Part of a small language model's weights: LayerNorm before each block, tied embeddings.
Each number is 500 + 40 x the weight over the matrix's rms, rounded and kept within 0 to 999. Layers, rows and columns count from 0. Numbers have three digits each.

# up: layer 10 MLP up, 576x96, rms 0.221, rows 499-530, columns 0-95
# down: layer 10 MLP down (transposed), 576x96, rms 0.22, rows 499-530, columns 0-95
up499:454445498555527497488519469484514527530476520533499506566478568464520435492581454474430497528551511498454498509527440498494485488482460512499489528451411542507454540565432523527468481531418453510490514505539392548530494501523465469476596504490545557441429509572441561443544463493509515525
down499:506489479489514462526536529471523579571536495455477503526580441526541538503490518515530551515525486496488496510387526496378488501572632491528521508487552496415516468523449570497434448460544540551478533415495516533487512474474534553516440474541424520496487471526530441521518515523535534516
up500:466472570519539511539508486511543506533483563506427529515537590563585504399499432525500560555530450524504500526577491554419478425437515521398507510479527495468516482498506447489494525472474483456529473481479435447503531529550418470468583533534484483543492582477494585489500435497462518496
down500:441481482493398441521418538552411535446545446434453548531503525430500528570423493471572433401553412501531488543473479528471422497455457519470518499428506469525514514453486522537513549526480508521511509531438493518540580466473464570528474510463525532519506456524489487544520537529546556486
up501:527549444487531495591494474555440530506477446513456528488543521512468553516518504494478461438528444446475514558555431502631551440518520545537416443515502547456517526529477492470547464497555460491485478545470563498429513504491544525512513534475478452477475475457525548464426553542490515480
down501:587503522487524496539487367436492496548541452513495533523511528475488542577510534474516480478461521480484523549520468547567527560504467505481491569440501465531505484516524515487513503506498495558577445506478557523421575564481500449432489503541428425517410465494516504515384522561458466525
up502:498448492473520463563432465462483491511507518528446522463556548513442466545552528471469557535465566439544543584517511466569456532498422555519522510498532437462433503460489507496483507501548428502521582564577521490469452510481513497456492553453518485485533453499503476485571535523522505478
down502:550491499525500505508455535559477504502533450449544475483466470489519546496420449450526489448457522511535529526479515518559515530473479421498456435454521505522520544432502498489544440498492528472563452564563435450523511420487455491452498527524448542533573477554527505491509438460574473510
up503:503570490512465513460536451498553548511560483596464516485505497476485453600490476501529416497486466547487521480491516545470499443508475423486485509468483496540512434426472506514422546484489499475501543489496520503524526484495521527481541511537471512512524495488553430572527476469494516467
down503:489541503399426526588511418485549436510504527498586496525505514576478545437507527495484515515526422440474467527541459502452498531445503521519422501451474502508486524571497461497419535496491474552494550443494469544503486510506483480498487506439462455489525481437490513469455529484512492554
up504:464486489495470475539470513554546536470545522480499533522490631468449495507532506506460477474485555485554571564546482502519507410462473425562549526499523550486566492431468484561487521563436573486468536478499506527458485453418616476540511478515425483416492483526493468492431538514522485409
down504:525504509484381494500474555561482541536525497479537454465544559578445537474479437475565551544489516546512543360474521495530463510491550604485511504447459457548488594549485426473536406519561486452403479476447515514570447369526462533555496498524462458494482514561422556510512472476491454484
up505:515460506533491476458405461521508481482460519504521488422541530481484515514477567437481474438550520459441544460503519527536464487547477518550511469418542484582511538522556512454471485556497447478493502513525490461490444438393515569472524497518459510563535527502483580519460553554439513475
down505:462418403440527470509519474578498533505447583500488461531536425532530480513464537591552444416421506509538446438509504490495515505489548486524520494458456498470423495502490550534461528507493476543503474550514523458502467525446522513584477503524458553492553593505517490433422539494484456572
up506:505517526619445500528531562534511501525490437474481519475462529546464522521531528472444506516583535493498478523572491491500510481538497509451505470461419500464535466529479444532527541546488556501563467510500504496469496432421422486523533506369593485536444481516426486466452475440542452530
down506:493534466534470398463625482466500500471532476495517565523529513431464539570451538537433521532467502457491516586463436493464497511498434548510510528470566545449524496473551487459484566529539496485554454438453488445473578452470541441552484445458560525445585518460431505528523517567555401449
up507:436524464472488443465522459457477525504531460485445510546381554499494472490478502534554475456511517498497458571511468486461594512494528594493470502558523504492501547499400495510505513512457560465494556523522479495431542561486520501398484445468482556455462506497513532495450457440554463416
down507:545501497584482541483456438513545493451481479526469473477501532580546478484518534484437470430477463515542589511494401485514478536502427532498458444547409547481530524444510520482461508530507499498554428518569474530539429528546498487485578537490543554512577440507621514488444436475466521528
up508:451473495394456533505423446464558534491479519511522494511513498442451509537499518453498542480521575565550463517481503542516569489516509500533418425427496504459535464483450397546492517549503472505603559492584483480585524530453488516446583480500499514496516490414518470566489565522534477506
down508:484525573492483450526534561510454553483520551518452486479600456551478538529456445498477447385541490482520443490509554556569490559507505516574563494573479477498510487476475559424488506498499494521486499549461510504491496502512548458449434461592508468565553414567456438431459514571494579462
up509:472499533532475509528569467462565482511574523493475494553527580510540553497502487524509547531451500521496520526448517504515463451448456480550466455530495489486516453473512513488502534493475511491535521509491516500429454478434603522504507504533478505476454479519516581492515567556464476450
down509:550532466468497470597456489508479452546499458523577515488481474512513472496496496519510497596554538489501494459542485492514528475478466532518505494497441554532494475526523520527518517477509500465491491445523493549518478506532517474524505480551476544432484516539579457483461467563507494546
up510:561463450519493455519511565489448513473480605567520520510496447488524488467507461506454511489554500490456505594485492468580488412444533493514495433525488585559522488410515521522543393495545538516518455560547501492505591519471479477480511487500546499500476449488572525485528531498510479485
down510:491469487464436557496477526514562483504467441513451520479569465532501482499483562477488441478543465537502491504452481508448465544509505502503510542440548426520539467484498426520455530488470483481465540446522438548502591461455458445493512461584456524445481501522475454482506482528525475529
up511:500530443514494519414508468523474523522466523476496422477529530450551470459574420490524538440434477483532453469509516513417567497569495545430501386469467518524571511513538506565487503554584577492487536519466505474490589532530511515419487528432551489431513506465500435446516485527555513505
down511:464494507541588495516492481521501514456556537489546493440474498537470467575520479396504476447533468411459479565487514588452493543466453466505555509494461575511435487533471475431514532508493513508553431402508531514533504473498504579522526553561442485415563556556449504596434555514447514469
up512:451452447536488542477539481557441567577453487503527474518445569415542562501519506584502498439473475498462500451495455484567487477563552478497549497423491495570488492510485483507566443525527479519481498450520502483452527464501501464527525538432508470483439507495459496535499470547497493528
down512:496547462482515482542521490462526444554500463498464564533465417544509438444476428497500474502500517518489522481447547528510538482515548484531487538527619533516513548547522550524465512452543445495522540509503547505517540436507503528487526540531489443538467482403453492498489561515433506469
up513:452558461532491536438504479528526471508466507510454407495555575528517527484475522544443509461381488530518550565534522511490543499479451428480521446492494462545449490537505518523451591531521463474557458512586532482483483420461542483491539481505513484458522563477498434431502463468475499456
down513:592548507423501535489471480518447459549489473463544512457497523469466461522513517489530513522561501443485540522454530390551432540509492535472506504464550483457572492463502438564517508522454524544507517486457560511522511470450473490445431540464529514568507474448460517536464522475490533491
up514:435462473611506503529485556440556404459537474513454579509576516533595520490525514536444561528520488543494544432574503462460470503491551497475504506397479476512460515497542526495571568491425477527421542477535483536497480479514467458522589535536574540494476516561482424477497510498479415525
down514:422530439473487600477473535560534458446504525472480580512490518485394498594519579505459445470495532461548529551542486513499544503492512484535491459558530523552544485462486506465459399473530581526503429545390537515452540511440540433549428479535556436545485457406552461416530478508464506517
up515:403545503542473490488501491510464455444447529529495545472518497561506504471488608521537470408565490514517451560508484498496490470521473453481524514517419509621483522452503520466485483518527484525476518527491536523490533572550500463511539452431519551442501509455411576432558508473477502503
down515:544540477443493468506482504513507546541496472519454524530468426447529503531529488510491522519533393503467443478440539497561513523499561574513562480455499488523467501423523537471512519542513486547516489448512483577499456508489551444460475506498414525459553490508500550496522555464456516541
up516:494468491465565498498514535509444490422541548501503466496517487595562492506439408430468472478476542529476505453474514480582568535464551538481502513423496576531486508438537522463516500574489530496474451554531437476526535427438529521501476516457476469485494515535468516456547499500431526480
down516:515558560528451527479489495485535454509515501503458463488520557534569523418462615490540514515528503487514531478467462489480470488475443457489415496581505498498480442540472512500577528512524464551394483478585535477515463497546484477462505412488499505505509505450514440506487517520460501517
up517:527516488439439466482421563421456493493483510526525458536496463534447546522555550480448489478527460466488596476492497411526497492551542513500587531463496479559515499598494416531445448590496506540515490445474491424438471520536543486491510545444566455441471497567468474518562543447449503474
down517:505441476487496560509526495535513518457459419580479496550551497464546523513512494507522569505520453534461425474462492534529529475524510521491535506490530497493552487517532574465476534363453471466533499540419425558511509509498440478521532470554487516460558496486508483539453500488449473664
up518:459491465435508556499512520525420510493523511483493460596428450490524512559454495547440459519533490488424499521486552495544488489447493495545563463513523488533532525414461396504561477514484480602495544544443540477392444451493456501469494498582443492513411525438471560493504473505505466535
down518:480594530543496474491488456489540420453465531501474514493543529500483455518552453408607495487469551494614487532505512553481438575532499523464472504557547469496463537540538561493481543461592550486502521545528457478632487552403477580505496477425489506565619473565528495504449528447560497500
up519:544521534519407573563462416526527465530500478557490572426496506492431483567462557537504448502505515540501455534540482584546509485512481501537465475575414498545434487525510473515480498482564484527449518447488450475462437508461417490498540571563462536498520507519475506563531528474409486463
down519:516536498446550447498571491457498446436544431570509537495478467495498560556584542531538508552612506527497544493523492483480478490523502499470492518402542503454598549529494514462473465487529529506479555512496547509477510490486454570466570466440478386595483473537487509504479486552494515543
up520:501527498565495581541441509499510547419482535462453525510457497452497515449412498527486473525503473511498536564504556429467467565503523496547467485505576615497533413516492498496426519442474474483533532453540513466526457511510522502477506542473454466503503567476455482460481471461467476512
down520:477528472524517446512521506471478504546510520487469520487513479559437462535520548521552534531514483490538496462465500555512551511509527487436526449489482480518487558449511477474435509548499466524521487503469515506463565492548510530527426479507489449428498495486494549543496544481504514483
up521:537517489450439565521507453468428528535488528440456503433546483483467503512472532460495395513513523529471529514521524543514441446520464538522547413519563477489469497490589504423444514508521461504485503474512535494479488522506582487540529397456485516490518540461476454496579506532490528487
down521:555538541482546489499540519522515546477491451554560448470457537483501491537523494437510605462516497458511478511483460486528511534500464449504483556532489451558432453517481534563504450493509554468435480509490510468469547477508506425490455523478510439447523475565544485486497473515509465538
up522:512575536559402548551554513444498527508490492494499489498517557493461537488427544481472433452493576543473496473454498484505523551524532534504515526439407525494518466449559525523502476513529528518512421503530520481509451492463443562452518474475508572439454485524472504541477459465524501520
down522:545452508466514548526455458443546536413514503565423506525446535489470494466547497530550464481589523475539483456504472474571488469432500500502581533536429472487474457484612540451509505507524580437598527490516469478491466521622436505405464498498478509441504497559520487540499415455541480548
up523:475564451563492509538472416527569490524560507502465523468457487558422436615407519551508390514519475475508550502486523555481455485467480516488513544444473510522493461475536536509398546442478477475495531441476480542546536481533544518454574461567483496423524483457475429422505525425525513451
down523:548700586433462558586544512451528534520479488512495565485596533526521407550410544548503505454504454514484503535477487505447444513506481486521464488441517433506505457559494523530442483453477504514492504466459547589467519501510515548470494494521387457521498486464463487476480510491550541507
up524:501438532547478532517477478509535544507544466509475500506537578516499541460446456503522467477460605543540478454524522514398565498546530491446447533479558514466449534500463515515494445513559436544504571501519548541472587480485455500488474492469578520470440493526499557442527566501512454542
down524:538424430508484521506490543515518554529487527505551458495500446492509510583479556518531413502510520386478587547541473423492447523442516488469534507496525537522454501561441531505534521528502477501500507503433538593473577469469508462520517433489528523436547471455494549554527462495454473571
up525:418480488470485538555525489478505465568486502525467505469375482467494498521439496552509506489467458548477569497469541495492516438521523406541513432518494507535509449519560445503482473478518480563471560479533387516450511542457564541549492538535481502462507480448578455482569468509496505391
down525:496540529422479452529431547464488541470551504514463481504574492511516487492575541456518491554495471508463438536485457520471515530446490571526486558499503408503489514496523504519518542496501486487515446438487518462502430416461430504483507472451538453529499570463501517463395444520449469498
up526:484481495561503559501534533361469466489477541469472505465470474559570464516479457477457487551574534536476495570561492442516485505524450459463505526432516535531521468497462438561459472542506499465548527504543472553539555565522482563550520484501514512515486510444474482503516556519485480568
down526:438473475492521485486541429502507501485509489581576506540493560457499463550532498479501536494513454522491406516458477481534569492453515565501441523579489469511517503488508547489487467438495545523430519488462545538443516484488416528518504535499505501426464482495572548483519512484488489510
up527:463522478499535499435517472492537482523508510462450523453525539483504602474552494483496439539434528456459476476537521545506527554552480518512523572467475539480492450509443467445501503444524574478530541548490545421516435518544472478548580426502473493437535504576479485478498502509489452563
down527:511475511535512503527399506538449544448491516527519490519484473525481389501528506517501445420534541610530507449448488494483499443473525469447508516448491442479430526576484462504524495555490513467459468494484459604462474511555553460497503503559593488463490546442524521476467472547514582507
up528:474528539542521485432526444446466416494491487522467463507491480418406490458465513534486458523486521471520570523451489518498532525506494588475535529516434560508489451505523509461547536520552440491448470531528561478438499510521476483526535491552564479394481470508495521503492536514500492530
down528:485472558498503483502445556472485516515518547468464490483473465470512519412518478574497500458496485523492506459504533490460509439450544476566477521481475536515414521533543427472472495580524500434457510501472471552454493508565510410409470509470475574477568542445524528432469477469551460556
up529:432455472540512483527518605612506461482517472461482474508496453550565531494422514477536448432528545501465522464460492455564563495464509493488463516510479550437428550440487413488532536482486469465523529507544493473479535493528490583553469413531515552504471531535479525514442414498502511571
down529:468436511412486527531472391548447548471542491520529506545514523514452504488482471532528459491506498437525467539510460548515466525548526478479509481457492566478485356487558580509504558503563486422557498495463485515542603469433435491488523505441519412469507501504497453479486470481522513470
up530:562508498558521497513409510498509599602504511474507499462534500451519531482528460547482453541473547494408572492464495585490387445491428493499473512531536495556512498533520493417505553509515489418468559518495506481468500506490518500465390556458502462487470617509505470562546463471548518553
down530:486489472541537509534549478491503454532442503539509505480498498469486510492522433482470517493470486480560405518519452494457536540514562487553451486490525447461564491517478507489474451438453465528550408454572513489586491472472479571524577538542450554516491556461578468407491595476469513470